Each number is 128 + 32 x the weight over its row's rms, rounded and kept within 0 to 255. Layers, rows and columns count from 0. Numbers have three digits each. The size before them is the row's rms in percent of the matrix's.

# down: layer 6 MLP down (transposed), 512x128, rms 0.0756, rows 165-217, columns 0-127
# up: layer 6 MLP up, 512x128, rms 0.152, rows 166-217, columns 0-127
down165 110:164134088129194130135154125090056087126113130076084112139137092112122119128146112101107120143163112120109121150128081105108071162091169122107161149166097087095125087115174084136122132129101134157094114163146163114133139133133102192201113116039147175146170151137146112214139057106156136129159085190141120119161129115124087136122131117078092150185165156141159084134116175208085145100106
up166 090:119123102112097143094167109128115156096122107133106040146112145082113111162159143137113141124133075129171088152115119084141084107127174109105062092159093161081125171126090176086105059221132082094099111150132210146079145073108109159090119160098162113078099120132131149126073118162116151097071115133100134160128143094176165077076146155128157072152111127089108083098136141107145130143134
down166 088:159130126153156137142115160072069104135109084112120121150174118158147118189150103090152108148114088063091089175142126148123147161192050133096169142108093076179108169155131076168115139098141145126115139112155116109109174190066100117171128142105097084144135102088211162106090112120102060120136132150117125099144131138168137131195104083169119124126163124086137115133175113118201116073136
up167 088:147147118164143131096160111086110127079061154123127123129137122188126161111144099106200093167129113127117096134114130156128102129116093215094177099093133107068160151123115202113143143110139106105171134151132159157131188088175116080181127072143122108132136188185094140152146099121129152088129129118128105126085165080079145172093149175078119148197161155167160137172146119065160082173136
down167 085:136144072128102184142157163127135147148144135164105099149079152162126127109133132131140112132040163160132130118125185101142123143151124095195115120173167128074093119049107171131126203115128154133106141121159122105075160116104152122100147144114088174165100064124165131107155161138110138078173169163117155095250085136149099164133038163139125113144092099122119145128108111164124108120083
up168 096:135159047140197157103126116187096148102095134071104086130124131085119126157111141141186139172098057067093081123093141156099103188089145108174150134125112146110102139112130100231148132204142100101162148119120088122153112115065138121144160083119079150112083157130127140098098082105108117097131174161094129118095139169137128171096181150125111124072081152178119143132130119101106165115126
down168 098:156139151098073141141178145148186164117130139134057139185107109124160163103135127122152156110084137152124086132141139110126086078121092104124149132208144096162113100055129212145172104075133150129065103068180121113129149115155156150167119064134133118148071067101109130114116155140131146144124103113139174190149133106070079144114131120126106100137125135064157144107100067120189105181103
up169 107:133187107128085197122099138129202047181103129111156189133157134102142173092149149052169120137141149106129190125119135106157153155146116142144084150111127131107132149139116156190083112129154089132121160188080126062144129068176124123122170103135075198146160067119150121097155087081179108105183102119117089137104162134156165086146095149136150185126173135135105116135155125115135123107150
down169 097:124148157080184146129145110150093102160128121150114186165094140119102152144106178070066165131152126055133125156164079185091125207198114129077067138097156148075149118181153131133186118137156104131143064121178161121111077066116136177122152097136118192111105133142157165098120174138125133123136140129136098151145114149087114054099080140147069124146104102155148128150117149103132082107135
up170 104:089116115163140130147117123135119079147151139121104092113131133163104167189162133119145108076130109161126151131111148119094161171100123141158154144154137102130163133101099077160065093159156062161120039212124112093088086087173134077075080138143196126077139126098114148081182122138111155160102179149116132170125122052087133152138130121167148141181134142148066133067115158146111094145086
down170 100:122169130080175177102062106106152145123159122180128105174180111122084121114107154122118132116149074187121140153111068110135167088097141111182113167151123155115105112094095182119159097137073159145176128166118171124134171113129087182150131181133133125147157098079146112108175169109069098190078115156195099124105126085136124132163130184127130147118148064101101083129111100111180178181111
up171 099:130123153154180146162120105127182108130140167133123125155127158105187139174142138109156082133201165118100080091171155170102140127152151124139160085195112096140187126090062203167138083135040151129075117146114125158108100167068162193117121172115147100131146040144126128126141069070104171156134138112145159151145137118134127161118111116187165127151141149130123114117090109176112135154089
down171 099:137111082092126123115110082129079114145155112145122102116104120130125126141111133120109133158096139128127111103163113145104127150159104148236130146121140137075102133170160137118092074107175151095135088103104064099100134119173173164201064099099120135132096117125180134160192153181096117072161162127141108122115150126101132138171170112052135196152240163179092129149153132134162098100138
up172 102:074125171073146117128166170164075089072153208104143131124139097149157118121124131126142076150107090145179194113149115135141132117155135142159128121167132118161194165128137139083116064129142100145126088098074079171086131160137138085182110064167141106134157161097160140154066107117110122122175125100081137144164160139157112092103142148171123121124135145164104151163230104160129068119168
down172 096:097133114148109113084114094075127165152120107141153070121178126114113131100153060167138122127130121119060044166110091135113154131146122057144148128185107147073104111146104222193084125169057141093105073117140132075133115104072120096126093135085096111052092160153085099109112129126132103134093175093131132127113091144101138141155107102114130147079155136141140115120058117091091115140097
up173 105:154151182139124151123071126117156198101119130099098119108087132074126151201171175137147112100179142113139093089120081178058153155094147113175115135092188100117126096148145098129138207119173165107136123165148113166133181142079122175134114145132093117157145075158145158152111223094137121110125097093184141147172082114112106156095127166124102171084130109150120196103086136140103136113118
down173 107:135178134131154096090113116106076122076159111042116099094148153127147100132121111188154110111122165156142041091110083118137096123155105070133111093141088168104188113060102133146153112168129133178128110177110081168149139198154181120121097107170120156156142147099089192113122100147147117157073116129152139207139157157118106171163177184120143113126147125125126147099121182192111117130141
up174 092:133137074086094166134142189103123130115092093088168111113122121137052075105110147140174110138136168176144084185113117095084096154165133157118112165101070125116170096085102079125088107147081155092085124147172154105143069139173167164139124137080117127142147162057116099126111123176223143183075096103092158150158127143116117073126125139172110098096150080091112088130127131144093119126120
down174 081:154152146078089114124125095125109126176117214128118111122158197138152168182154154147121139120117073115097183145150095205120175099120164077205144106123107122141116153112147146133196153152179158096170163107131095116128085094140066134176096162095088127171120082147168131092159154083073085139131140102150130151089121186136156184143153122150144148114100180163115181161133098121151150108142
up175 092:124125142083156120136154187149112039113133164124088117160122088092081110059115108101149150121173162137155094127105198156092150167143118125043167147129087172173149150156162148135174170133099183164078153205127090145176146140075174128172124088149144127131136147131089104176137079119177094142132132112150160120113066155082146113162128112098179103107136145126131138140185163137131088130114
down175 086:106138109155096112095098086103105173119107089105166134066187114146154156189110126118123090131127119112068178097154084102100150122134130126110101090149166067139147118126133131145158119139149048069162145091109167111138072095164148122124146197100130120106110057148132148113116150115084146145088141095072080158191170103162085104088156168188083110148110098127105148120090075114106159064160
up176 089:124109147105183093148180092106173137129089110119093123160154113088162146062093182110151137142198149106078141092062175112073128135106156109141149116139165136149185102081129092114093155111172160113154186167151116090164114130114115041138097100129135053154176137149160097121112133160135149145130182104091194113152091154154168123148182131144095119171115092185154143092156144139107133113168
down176 087:142143107164100186116090135174141101135166129128120177180139142197110107106197102114135153127066175127134130125148105126177174085142088102122161144103123123130123098181150130170146168111083142150116122185064113123097119124095176144214119085135095203157093070122103177089148088082101111121124142117124104088113102112104125120103114053101140134077164102125099137143084142144140135159042
up177 094:130124153157143148148171157123065185169114135167133068173170100164186101145140116120082135141182094108137172175162109113122166095126063126151145132135157159149083100127143107065143111131112100157058109109176064085069101158118124162133155077144099138111197151124127103120129083153185097060133081178071151092133124105127106095092135106153131156159109157149138155122094162133154169110175
down177 092:112167093114080129149093102129162084091150167087120128019141200104113169085179110157148146138080184160152115101095155166064135140155137114134115138124072148144148167147158115169114107147135120145162113150054169140113103129125126103095147163112144085180097169148144105154128160084079160165186165106165140185122155160124159148115116186101184122078130104108123080097158093119136164121109
up178 093:135106146090151207075154132141144131140045094140126190125134107107044126170118204112089139170155172076076124169140162092144101125122130095189078167152109107107130110062156152090069150137156088151157141141114179108155151160103121110158130115129113143135119146164138113091164097124141173141135122162117166132130205143110099167103135153103142058145127143136124162108136126151126185050111
down178 087:067134115105119113178176111069124155107131133139115076174187113133152206178193140166153173149166141181079123099075156137125176131083123115130164158096084160140106136105133119135164138112132200117097139101122099112163123163089202109133170102154114165169142121093102103091171153118158110099169105118151130082108124138090133120163161139079101120166068127124177100190116171158155168165113
up179 111:070107131093130144096151148137130109110119098126129113151110186121153120148176141088094108039131144087077092085156112147108168085122091160144126128144086092131093123089198085135116156119062140160137063104103183152120097106095147098125118094137132113145086114115136144090127154114114079157108084152159096082084167083118148135128072177180198161089130077106098102157159119104143148044095
down179 113:138135145121101144139113151089165115074092117172101161147125119077078132068162157109141179112130127144135177148123117115092138110104107114110126127114128094153077101124091120188167142141048108089168116186124160176138115121133177136133137105100051147120086147072104152118106132053219085197061085076131115095127127172151130141138122182150141150073133105099143147143174129148126185104109
up180 099:156179187141140117162152106122049142138113119104152144140151140125144078125185158125156151138145116118106103126201134137086129141124141168095146147070131167045135133179142099094153120156134147106073185127150199131130131116076128175153132089123126130118156162112145163155128096181148155121164197056144177145164073095103084080116154145169112119147171143158139133151056113161164074091140
down180 107:120134098166069113129129083079162141113138156177061096110075145154143185121133176116121126166161104177164111066138148100126100063073095122067089138167152129087148151155101154080161105165129089088114179130100106134164124089162078125118165115117158137120085165146141192136103084146099146149113181108123098136088092099118174150169112108094085135143101116144147126115142198148180163186090
up181 102:117113122148147115084093203170144187073149097129129087068157090145159114138061097140133157173125131083118085180127122162170155151183108152151112116183169130116133115097169173171128173121111121092112137155158117107099134158169160128123173166110095200113136126165133089082120146101129145166140055130089164122109116145161161133076169157069068172162165146134148160130079104173106099113150
down181 098:149109111108126147106182096110116128131132152134153099081159083122132143132157079094178068122157073128097155021105136106144188134085168158125132161111152128159104150143150129116072191103125173086084145111180155087142111094084146084173163127149171160212120162136091127153140081151159134173140145107104082037118126075097114114124120081132142123154143131122098149178115114122112162115091
up182 098:137186123164056136124164175132141091125117170088114099135139189107099115073133144166122062120134156090110116132161107151174130129158127114145134098128136155097087084095136095141159131141091118175146141188148104088130152099142082127134170180137118154122128104121173115127171122113232138058156109148095120147147114138185118106055150118091130151090126127162122204118087137066098177092061
down182 102:150207174155116131135065106128088146155120161125106156168125153187131111101154118110104096132163170196117156155119074127094078146115122125120128067155158130094113138122209119209152118184138074149156110148100112108069101128161094145108191138059104104160142144160150091154064147067114113108179148054111104130140162139103153085121130153081106120093080120138131143100103142119119126096113
up183 092:102164140103049191064141146087105190084059124097125145149147066157115162135120131156101103090168152140092097122153168147108135124132159146105118125138108185195125069104106090152145095155147117143130131118144113086168076199191138138149128161059126135127160090157154053112104105116162074179115064125127082116160130128094112122142126100190117137133134071123105134091144136108129108147096
down183 097:131135157133158067164124142144097062141177135093114069144133087111096110109155132107136151115135075128122132120136209120138118165139109080121174113051167112175145180083172138112128153059154095184124138131152147118130117052099146113188097139176142112167025117111157147158141226082131113119159124124116150169133099136132089085141138142162143102129076129090144117123144150118148090159134
up184 104:110129082062069148075098133126126088129149110123124139175137139113119091106144142077093146029150132083134139108143118152163060156092109080124142167085167115107124132185161179129099127113171222124126161133161098099082160136118123048140114118089104159147136093145126149084103101113144097116117100091148087107172202120161142202067127180131138114151116131125154147097151108111108138093118
down184 105:147111149120129170096143143098076138093140142154099098093140134156117142113084108166042130133065091094157147127102102082205138176149131109185158169132133146121100108165161133109098144102143120173138166067082156172147162117074109095153101105129088127148197126089141164132178141114097139075132135137096219122040120171146115088122182143153105131102132111162134095144113164093106172109164
up185 099:078153145102122165148095189129097120104128082130134113146160087152177122129145148141152149158168085111089115139138142094020121132174120124121092126157104155138166171183086105100150121155145131114162069135101175127089148135144117122106178121102117128164164132110141120141149123090148255170163096109107063110120195099118087108118105079095137107179127164080159147096130052136127140141121
down185 090:145173114118120117059137143202134107110117178099164155153114118129180145107117066145130125142136102136130164183175085166165108133111134106171064144071102088174096144102131157119190117101183155161116148178117112111160108079127163179129115126161145177115133080118123111140138164138152100156133113025161120200077111149129077185167119110078134102131130138076112189159143148130148119118099
up186 101:129177056161128150174123078184133154133131140127183091091127155094113090187118172088126108163102192142148084105125038105158139138114074127143115109135081109106143140130149152141149154085102131095154154137100221093098121095132125157108161165151107080161108172119144120143149154131140106198108137065098057165125145117171096082127076178148166112109156140141102154168178131123112134102129
down186 097:124172093134119141156150116130131114114171107082171141103101162120099087145103076116163066140107066109095159145179158107077153152128107042125098158150161142137121133142124154140121124095091133147109158127144170122155093066140100126107107156153165079137138087134192134100174136144109196136102107068100123138122147118174052153148201112107077151071190100116108123134090086163171069173112
up187 104:153127157162152134194118101059156108114100106139131125065112180146109143159141165110145121135123170123061157117155152154057126124165107106127132165086107111121156120153121055187137109173125184115119084167132169125094134112143112115126130133159138125153085114217192113185125152186107133172126102146141122114090139106133163162123151185175188153097120104137137213135100137114081132135204
down187 101:155126117074159197134070151102109126144153199147079133085107177120147084080152105084138136125113103073105189130117131166155117133136149070120154096096193129081151123125177091103062112120205138126135160158163146123154120151169090119109148174107108151124089109169085140095127113124090096088137153113141106131132144116152204102172113147121099166148089118166031082127108087121121147163142
up188 104:142128141069110156138129104127145158119157117115138212146124108071138079155126141124140121080104117088187111124098119139131128112082045089130087165112168099156095174153164148073089113168102171111085199151092185126118133174093141139103150118070105138108170099152107137169092105087119142183195187110157133151117146121163166153115133195148126153098137162117126143138116097175129182084071
down188 095:154154137134089100117159114106125071158131122187095149070124089164204174108080134142107137115097087140191120181102107074159125151119157114077159163131135154072137054103127154111126110111160151189210171117112159088120083107054123084114074145171052131120169177187113112122164131124101126125110118137119151115118121177144166121092109141089138092122114108121129082135123143135130089092165
up189 086:120101142095141144169142157094135090148109138120087127124159118162087163134159120114123100132148107099097142144151138130086197198153118138064117091190149098158151166132143237132171121103114151160137104158090177231132162165107141161137116089113156149176112125131043160117134162073158154075131087081149103115175121118099135129151130172127124128135163145127082113135177110118112115049135
down189 082:154167088102071104144101122135110084132137153050156146059108157113177137124087160104184083084107128144137113123102115116136086134106122145203044069078080181129160109178081075123087141157129053105103142137141136085133082087124157138086116166123142074099099119153171149143189156118143135134148120131133070127154167098157085141140153122151125086162114114111099159125113133086117137183156
up190 106:076110160175170109135114108153112080103121166075107152144180161111159149083198120084115125085158108083122131090136154127200148157159129105158095132145067170146140087141121093123145136162127107106147057138068121146062118183133091106177119151117123157183131088117138148095122094038116130153129157151095134151149133184116154131097070151159148155137121156142159125134203178116114086115073
down190 121:110160110092142135138141107140162138186156108116085125124125160139138155112129140104091193134086122125146124146103097126081067091141111159094120144154173136161137138131124133121086120113087121139093163104074101148197179047121097085101125096081176178096143176101129181155187085154168120144124151104136157104116121076121156106088092063121142170121145091098208159165140117102133225155088
up191 106:126138101087119101141226122099168153122117133164126113138172095060134200150138110132131133110169128087139165151140130085150157169182135102178047150109126103108102161103136163138175145209149136121137067125116152116120168148133178082059137130151146148117114121090156114119124063100134103090157182088128144152121092149127145148147117147097090199150104099134214137125073149112149131148082
down191 106:152101146186185132128131179105121161101152120069092170167123131103112145145138127139147175167084124144092145147116119062112121103126143116090144096060080157158154139142075123071168117118169115141143147159102108178109105147173117142132137134200112127117164152107061085120140112076091179138152137195080088118096074147150126103139127080160137098102124151198073155064142137071133077138091
up192 097:131137149155132123114183119143095066100097137115070051158146158118128127161123116121190118137140150087124124170112081132149171126123074151139132178134116081094128124139131080063073123071104074135120057147134071064085085162148088094108091130131115177166161076101123082170166151178118160070139111157107131140131102083107178124106103103094160140161130155152179120126175153085107162135144
down192 090:121136154069110144110142155122155134104174109120150172129129076165117183151159165162099139111085136115143128097111131148092107101132161062074127110173143171132107108118085164185124121136082136087155075080105164100112125075130098137106149104123120142064106138112112098109119162149146075131127105097143097143219109192166063125145108166107101183094162095106074169124051073163131154119074
up193 105:151181143096151145149129130162139159092164112126074153097150096089120110085184120096111186093117125183143139142083078132121118186144087083073175120116140140133122067084142098122125133182172157077085109124175153145136205109137091113065204139096131128144159177182098208134109108114112128108182109107089140173164145136140101112115181149151141121096091174156137133161138079102120128107106
down193 108:170179130117125176148123121105203176098140164125109146070143145158120185115116050111130157111152159102176124063132120080140114088093131117044133166124104137118175137108161132213127122146146124131138148188057158109137176157137130154131136139105149155137110111148104164097131136106134123143093154136138117143166219147142106131108123097114100140150078115164181128064071063124112121088069
up194 097:176104067101113167113109122118104135124054124110118102169153186143179071098133104099129143146117182113131111061136207176149156145101171092150118080136122106156165103140121133105156144079141104142184110110098158112148070178158187157128170124145092108116165126145085159127134086112096159067141132092081129159077135139119137145124199093111160017107148133138116101112126148145100119156141
down194 087:165079126118106115124155102108139116174192138133117115108161052132111140129111149222191093114116130149109039140168128149115133148151144173151111122102111155127122112122113076148145129133105143109075093090145086140155109112163113105167078065114132124213141098092110144171140120105138123129103110116185220127167137155135127140141142117161129199174121085094108149073136180157185090150097
up195 100:140109142171157142146137117146116143153147094150194156097159132073144194137163144142088113181125098129149114185111099187126156130121152106071096097155123125106110152109083109128114114166120114135112123106044123146136075118138119166081112132127165111120131175137141084112081098131156098116081138128128101177131108132128166084200108191099097177171122181071055105169046150084143074088129
down195 113:169141108128138130124080101134133161136120186133116089129091157122113074116115095190088160165148088164111162098075123087106146075087133120182113124159158130096077157113141158086164204126174123141139178174140104103117116122079153141159152179131102114111159092149114067118142155112131134117138134099085101152099059156050180123125123159120113142128110127168109128118107149033103040170161
up196 097:125079146160143158130080145130075156105095143140099143161180141089136107073199165155102108120088076135141135139105183138149096118114146142114098137103130113124118101122082140172071151157055150070163093108135148123098133109144129144173125102154110154096084153123065130105139220113165142093207139091127151133095134049132125061150088193084138123136106099133143127148062121114127182099144
down196 085:165140154084135098166139167169098134150143148153126165171116127146172130126097130067157138115156149111131111150125120133112112151141121151087148136156124149162119136110108163083176092142175124166125139143137146122144118136177077122104179150146204147132178096127125132151123091134154104116154176186113065073131115162201087140077170049213096068138119183158149108129121080089170050176121
up197 097:143159090143123075104084158145126124103131128116160159130148153072082108179151072113117140166085119118107087129119064151122114120142183185103110094115117206152110163100132077142151156147178118177115150154135084132077141106161115135110159137167204124138116153175144104128123105130122117060097055116064142152120104158105138127097168130112098110153178082169099086062057128068141109098118
down197 107:148105115148179102170114066152162159129150107088092134151148093124086134122110145126107173133123090112170110154115080101103084089140110123026124131180133090102096138165121120127189126158121119139131094110085205164168159168138106155117080120077089159126174131206106109123118131118101173115082108155148130168153187165090146059130173114042134103149063136074123125119122113117146131113121
up198 088:098156120152113091109103099103156165089131145131098150154154144090159095116156153115122060155078164077114116140092181114116159163113152177139212094194104079113055175120173113100124119117084105170195149153093155178096081123125078103149182161118121106135170134090084122092069133171169131109122148107148197132131108139119163123143105166120125145176101169106100152128126113094125202121117
down198 076:099064142151179184150118115183146089131122039123135167163108115164086166148140124158074115099181118114131181102132085088141133095089077119122053158074144135113162089112116137090145161157147108115103124139162104088107109137172157133148127078114113143057163113175143169177117095159107165148133162156152069149119111173169152129142181120150116109104112094138113076132148056118125085100177
up199 105:114065108090154136144049146091125201185138133157073169126123086082170147102117125099099089101140162135117171132107096082153113168142112141118095166165135105102188125106144163144118087113188085128147129127100069178116049102160113120101152117076131109122119151113158107151123107151128085100131141125094164077120114116169105101051146189118140202147070134160105146130098139142075169128153
down199 098:066169080140107160142085183111074093180128111172126186140144113132181083183110125145110118152143118085142131132109191191136076113174115163106122144148119128091125105108189128157119109148163127158142152110156086144105110214203096118106126155165090105137143152100164094148116124079124141108151103154138110118124145145167172151094130119180138150155072125084131175090128050131131084084186
up200 102:070158128142144094057124114129159123064119134145112145152136124118083108137127119045102105120121184113102139142164101142131171166143179112043136103143084070155141090098147164144105147164147097113107127152183154066162079134115194171082060121105128145140149122115095166170106125148121124144176089164178155103145127153163091109147071173151144151158135176142189140122190079126145155132141
down200 114:139120128135114147135155065146140094116141116087098123115129067098111142153145071090176090046128106133091152172149164137133145160147186124125072173143120095122133132075093152115181116175124082113113141083134160149124190129167121142100144161156182168092133110130088128193111104118106152180141155147119167118142100175080138077120061127151091111188103104128174153141160106094227094110104
up201 102:165162134123137132129128075122115167140162103099148125204164096136169099128107156070143120112156166086095103104167125128163132103166079107137162144096178120113141116177127192108132122148117169154092189107171094161143130156066167088124221101098135119173163097123095143122137081112183121153168164135109128207121117149159180112131131173145130173099152106158129104070092172135126142213129
down201 102:116143084129107130146179129163111118106125118139149106118123073156138116103163090150192116131133072127103188121134147127146117049189138066155092153104153118052115142149086162124105101078138154111121148148134110162107144149089167099214152108102169135220184119173107130142185130153143086138071188127146063115109164134162125167184128098097086079113165151107132099108121131090109124138123
up202 090:130124101157105134133124155152178119150135208107125065103176092113086096135130063155161120106153099141159100087137086160150100142109150169080159107136129106156128164117091105084054071095157135110084202212089121137124166145107106132131136104116152152179110141134166123187070088129145153128143103128122125127111115170163136121146117139156128071219178120144113151082069102181122164122134
down202 083:154137121146212140137164151071171116037156092151123163101068174172091087120110158152147074131146132101102144120105127106127083104183096123161134088082106086128130119121104113130125212168111110104136147118135177114135109154127109119157165161137143153067116162144098102084108172149147122208107159117157156177107101201096155161165182151154134162109099119123125174148170172091150121111095
up203 090:134136180107166063132152144145081139143115146090162123102130133128114155116118110110060115145128160127140170155166176133073105135112193130133159106146125161078077171128115106097156122206111131181142176096109108149075169158083144089150097149123170056099101166141149190132087160145148171129120123108106126124144124147186096153121183122174087081136082135181179151107117040139120138107175
down203 085:172143109085116112140177070129121141168124120130109107103112144158101165095151095183136105106087151071139119107163153097132125115116033090119141100180113070156126101119075123163129117098094158180126198106188110088104085112125129134124082111118144095076073116099105148083203111128092117113134138167157116121168106100114113176192100104101084150118142169082116055125133087094163085160117
up204 102:129134162096114062142132154168122137173129110094124178111136142145139205135172156064075169141193134154094232172156148147123101143146104091155134152112168128166139138101145131132077125136118176161154154167122119130158149092080117179108124161089095114080120142071132154106133102115128173129111092134114069148129152060079154105126197129110131077068108120118120154148133178146092058120121
down204 099:118146060133174137126155091170138136109134118127078109159098211127121141051140113132093134201114102144080125085092105143137159122137151119096119155117079098103146085082146136058088119120097134181108173059114112123057087162119153170150081117134091150105145128175158105147122131154084135119167103201160166083137151135109147139153119103112141077151123158073122083175090154109152123088078
up205 096:145129102158137133200123102091101159192131155164172174112092130092125079141104139097145136125127135144119102069112147136131090140103117120201187117106148090162122123079118109190168071162110110086136096108168060146173120163102169160162156151199143128093163081134145086109194146172131106103130142154107116148081090127161152088142155132175171075157172098118068137121081123144076124126150
down205 087:113129097124109119056143163195152154129114101122094091173139090185113171151156103178105135104097119111095158144153121119130169159180158150095102143113128143106125152151180141064102144123155128140164129103071195126134141074136092100050070171062116102186061136150120144173105105137095141163118168097162123124194108153111054119099086115112096139089152149137147150139190101164140139120108
up206 098:124121210142137153145116153129100080148167177130096105100109129149150144153147207114121161155160138104135080143112112151141094184193091047133104170149079114091106102098163142161120104137150139093144140130050123127194124132167106152131086142136140172183111151126125109107072128191076075145162116129108125129119114123118168161161159117135115145152132209073116169100105126068114190113173
down206 108:222096091158142118116129140093138132153115085119104143103148161133156215131170154200116101173178087113124139169138131072096129092143099110129110192104113098120133059110186111143112140167123104130115227132121134147169097020178110123130115099138129115147117107166100148142166177125114092160147150150108089129149122130133158168157168131142200137125126152123112182092138123142151155164109
up207 106:213128080103152132122070154173170140116146176116105085173120176160156134112109131142152163135177208114084133090171131128132089133097122132157112102136164105106148149138122100103124090153127160119109133180093124169154148081080144152095105152096102109107152076112160121198135115143123089180186147132137063144143077152061140087109106115161154165138030089150109100169127157115125156115166
down207 100:159131153152184140148124142097104091086168148124124191137153121143139095088123150156152156137105130106128168150154133117139054188083081103116095109098103084135146135121144102144085136111180043188070083121186114116079124170121096176141092129110134109139110133181109127078118118134168122120148058184122090156145151169200186179142139159122072138073127124120076159136128089126178118142150
up208 103:106119151139113152077094161089138137175129140184111157117113134050146140217133132107095130146103194105091123119143103130105038157154078125158174097127123227099128142159165132109113101169145139142086141146091123147136130155141157164130157139176160097111057148194096088087112127173092121144114102109120204148071161105151176126113135128169105107138179138138126100106141173160143088144129
down208 096:067070160131173115100090129095142166140089163111128095163180084152130113102126165159166156163092122206081148174125139144124128137144109094147125101102086113104141145156112142143155166119160159065150142036093125097163076166147072136165124152101119116126123120103113103099160133134130123113167149143108120150109094176166153071067085133124130178133214121124071103151101123222147151139134
up209 102:088134131168158124133166116115086125089136181144109094118179086117186129103165139108094128148127089151134097129136104136191175153169156089145139069099158077135116136081133126067160143098155091142122116108094154119121123101088097146168134139125152146103139156110139128096053172168148129128156198149150187089204161135158119090128068155113164144054135153177203161157190136099141106103095
down209 105:204178113162196097141139134124118085096118176146155140091129113097108075137143100124122124108113114174121132154188186153174207172121121113139133154134137129134091126050148120133109127153097154127114101189115090137214120105094139122179121126093133135175146119113062116069164154165163149145117151136141167142185152096085108089149154169100135098102173139093084113113187069151085160138135
up210 092:086113097171161087164186154158149073132119164078137100122074166168136104132134114087110082112149075086108119138119159096162102111108031102167193151151115134125177153129123150153116104126167124122177129127163218160047107180137178128107100180097140095141170122077101073136090085118107101160148101138111098105120126130129086171100168085101165124122088115097132130119129120133129178113134
down210 096:121132178110101158118128160123061169108104111105151117176130156092100103165061117183140172133114146121086130139149121126094099183107217149125095127069126117158161163091115143119136145143119128172114119139186102197172119065111184158137150105130098138160134167129187187119177123146143137129102145132210162184167124119128155073122145129162144168155131114174143179133152220118133150129125
up211 104:102137153100092128136098136125136159136120150152120030128129085072162144093159110145130161185142147163145106163152114150124117121124082166070133108158079133115096116080144062129121124107163126161111216124137160153109122091091106106189155172099116120133148165123154092097061070100127137064104129187098160136087171102112093095127095101186177144142201150147183144125102112085092126099114
down211 101:187126151134133114178173098118108144106097045122096171115116111084160134131103155166150125142136156084154137116129119159135163120117132109166129142134147157125137088200100148111120090175111144143082197168129079107153107165160115108102168115147124165150201081141107174102182070084116168113108176127150098080119166144161189174171100114135091189208100138163127173130133179130139135175106
up212 097:173098135109127113145167132153078134105056082137174115149116038156143148138133107053177127156112076150133123140176081122108094162076046096099152132120108157120142103083114151126162095073125161138134117071107213123126104145132124125103128133130116135038145144143108141125182102127116143147142156097142178179131109115170126123122091094157153151186149154114134081100153143179069161081133
down212 103:161196154112091117147172143099187144194134103110154163085145056148132093129127132111160085102074136130158085165157142125102104162191106188097156097182142152123127128122083143085132107142089138078074154110115072146158206143148111112114120172156162091109083162135115141140131102144109098145120102153099126081110089177095081109161168095131163090172122153091162122181124126158100079119076
up213 091:092092086142143114139114151179093158136107103155146110103098190168151135129133179151117145142089129102118073113110153183176162134155132200110147188127042105163090097128110097161148132103118154123137045071179072128090054152124144152172084118139054170180170111141111120116111136097138121165144048133106126151092119117151161134141114150160137146084138157112124158097120179107111152151099
down213 090:168156129077134129126099060083186147080115158112090092140168082123112167079056137164132096121121115156178176105088078078096148116114141071112119118136198162150151106115095185129122094150119140144108189172144158099174192070157096107084132119143152095211131138086105130162134156107125124119122160123120105151146167105070117121121130155105107071150120139064155081169109120153137111137111
up214 102:140123145138093169078171148150157122110151063092113061144090103117161139139117092075127058105128171168078143173098139104127099152095123105076155111149157127105162128102152150061100157133118127135199105140085101148106127142119089206119130127108142081085157146114133162153140051131151111150123135151151175112083135112149199110165136059185099134120122175199126139094150174094112172103120
down214 100:087044116150165094144192066222100120138117117139082089113108133144138107132154113092113118117114139180131090191132082142119123119171099172096129181135162114113109154092131116149182152113148130118142153086123148155071155099146136131135085144132122142173141090185137172056108138130058140158174142144150148066107114130137134065137098121077146121191142149098119114137121145074201087143139
up215 088:123129176167145117182160149112082131123057130095108125133105149103134123100163149135098094170084132061118107148116179121122113122165168165181162100124157176143203221124117142144134098155139084092127151115184103149061125151126141089139170092147124119196131144174127098121074053182154152138132158116125149097088115144101100174130165118097159110093137150136141158105042153145138126123181
down215 084:153085116160073058130123116137176097165220148151099139086113091125146150125102175158156170087128161181079080095151099116129141107107118105171124158100110099158135111135106141111160134131112156128079138107121145134215164046111134164161151133156160124161092054128140163145093145110098075159108122164130099132152103163090127107132119077161075129133107103077125172181178123105147183117085
up216 107:109125129142157157160121126164104106129125122133128133098091103127109128114136092111118079148107096110128125108155132079065148162104153106099096139172148091149100072150185113153152105164088094141126072119181140123203079124103170158039162150143167058094088163130064109146087098206226124126078152092186109133177165135146112124120120124103146159128101129161167132104092095134079116120126
down216 106:084082126078133094141151072094125193058110130147122126119138158094092134100157182072128141166111137223089064151100103088110232112183179119127138109151096099093121146129143139147119111114127149124138125093080138097094093118048138140113113112101086146103082154124134107134139152117151089138113118083161133109167152163182096182151090130152158188162106142102117119136111182146126135154091
up217 100:140160141148117118108123133134063120174102086128141143120114119121110117132128139143112040147123114052098051154191094146093125099126159125162176104180135140091125145147158159086105113097172092137104110091134134195164153164165151132125153123145168114071167089120135060171203166061129162139150071172100084152150101123068096096132077161117150134121141112141128174140097143061128104108121
down217 105:126150147148128150110158083184162146127120141101129148134155116191087070081068143150214139125143134149131131150089080124180076145133131160126130140148120114166147088127138087091180184119165167114111120124115164164118123108092100190127095119094157099153164103145123173130122176112164150129147148104164101102120235141153176114130094142129128111105108069098128133183124142092154179050052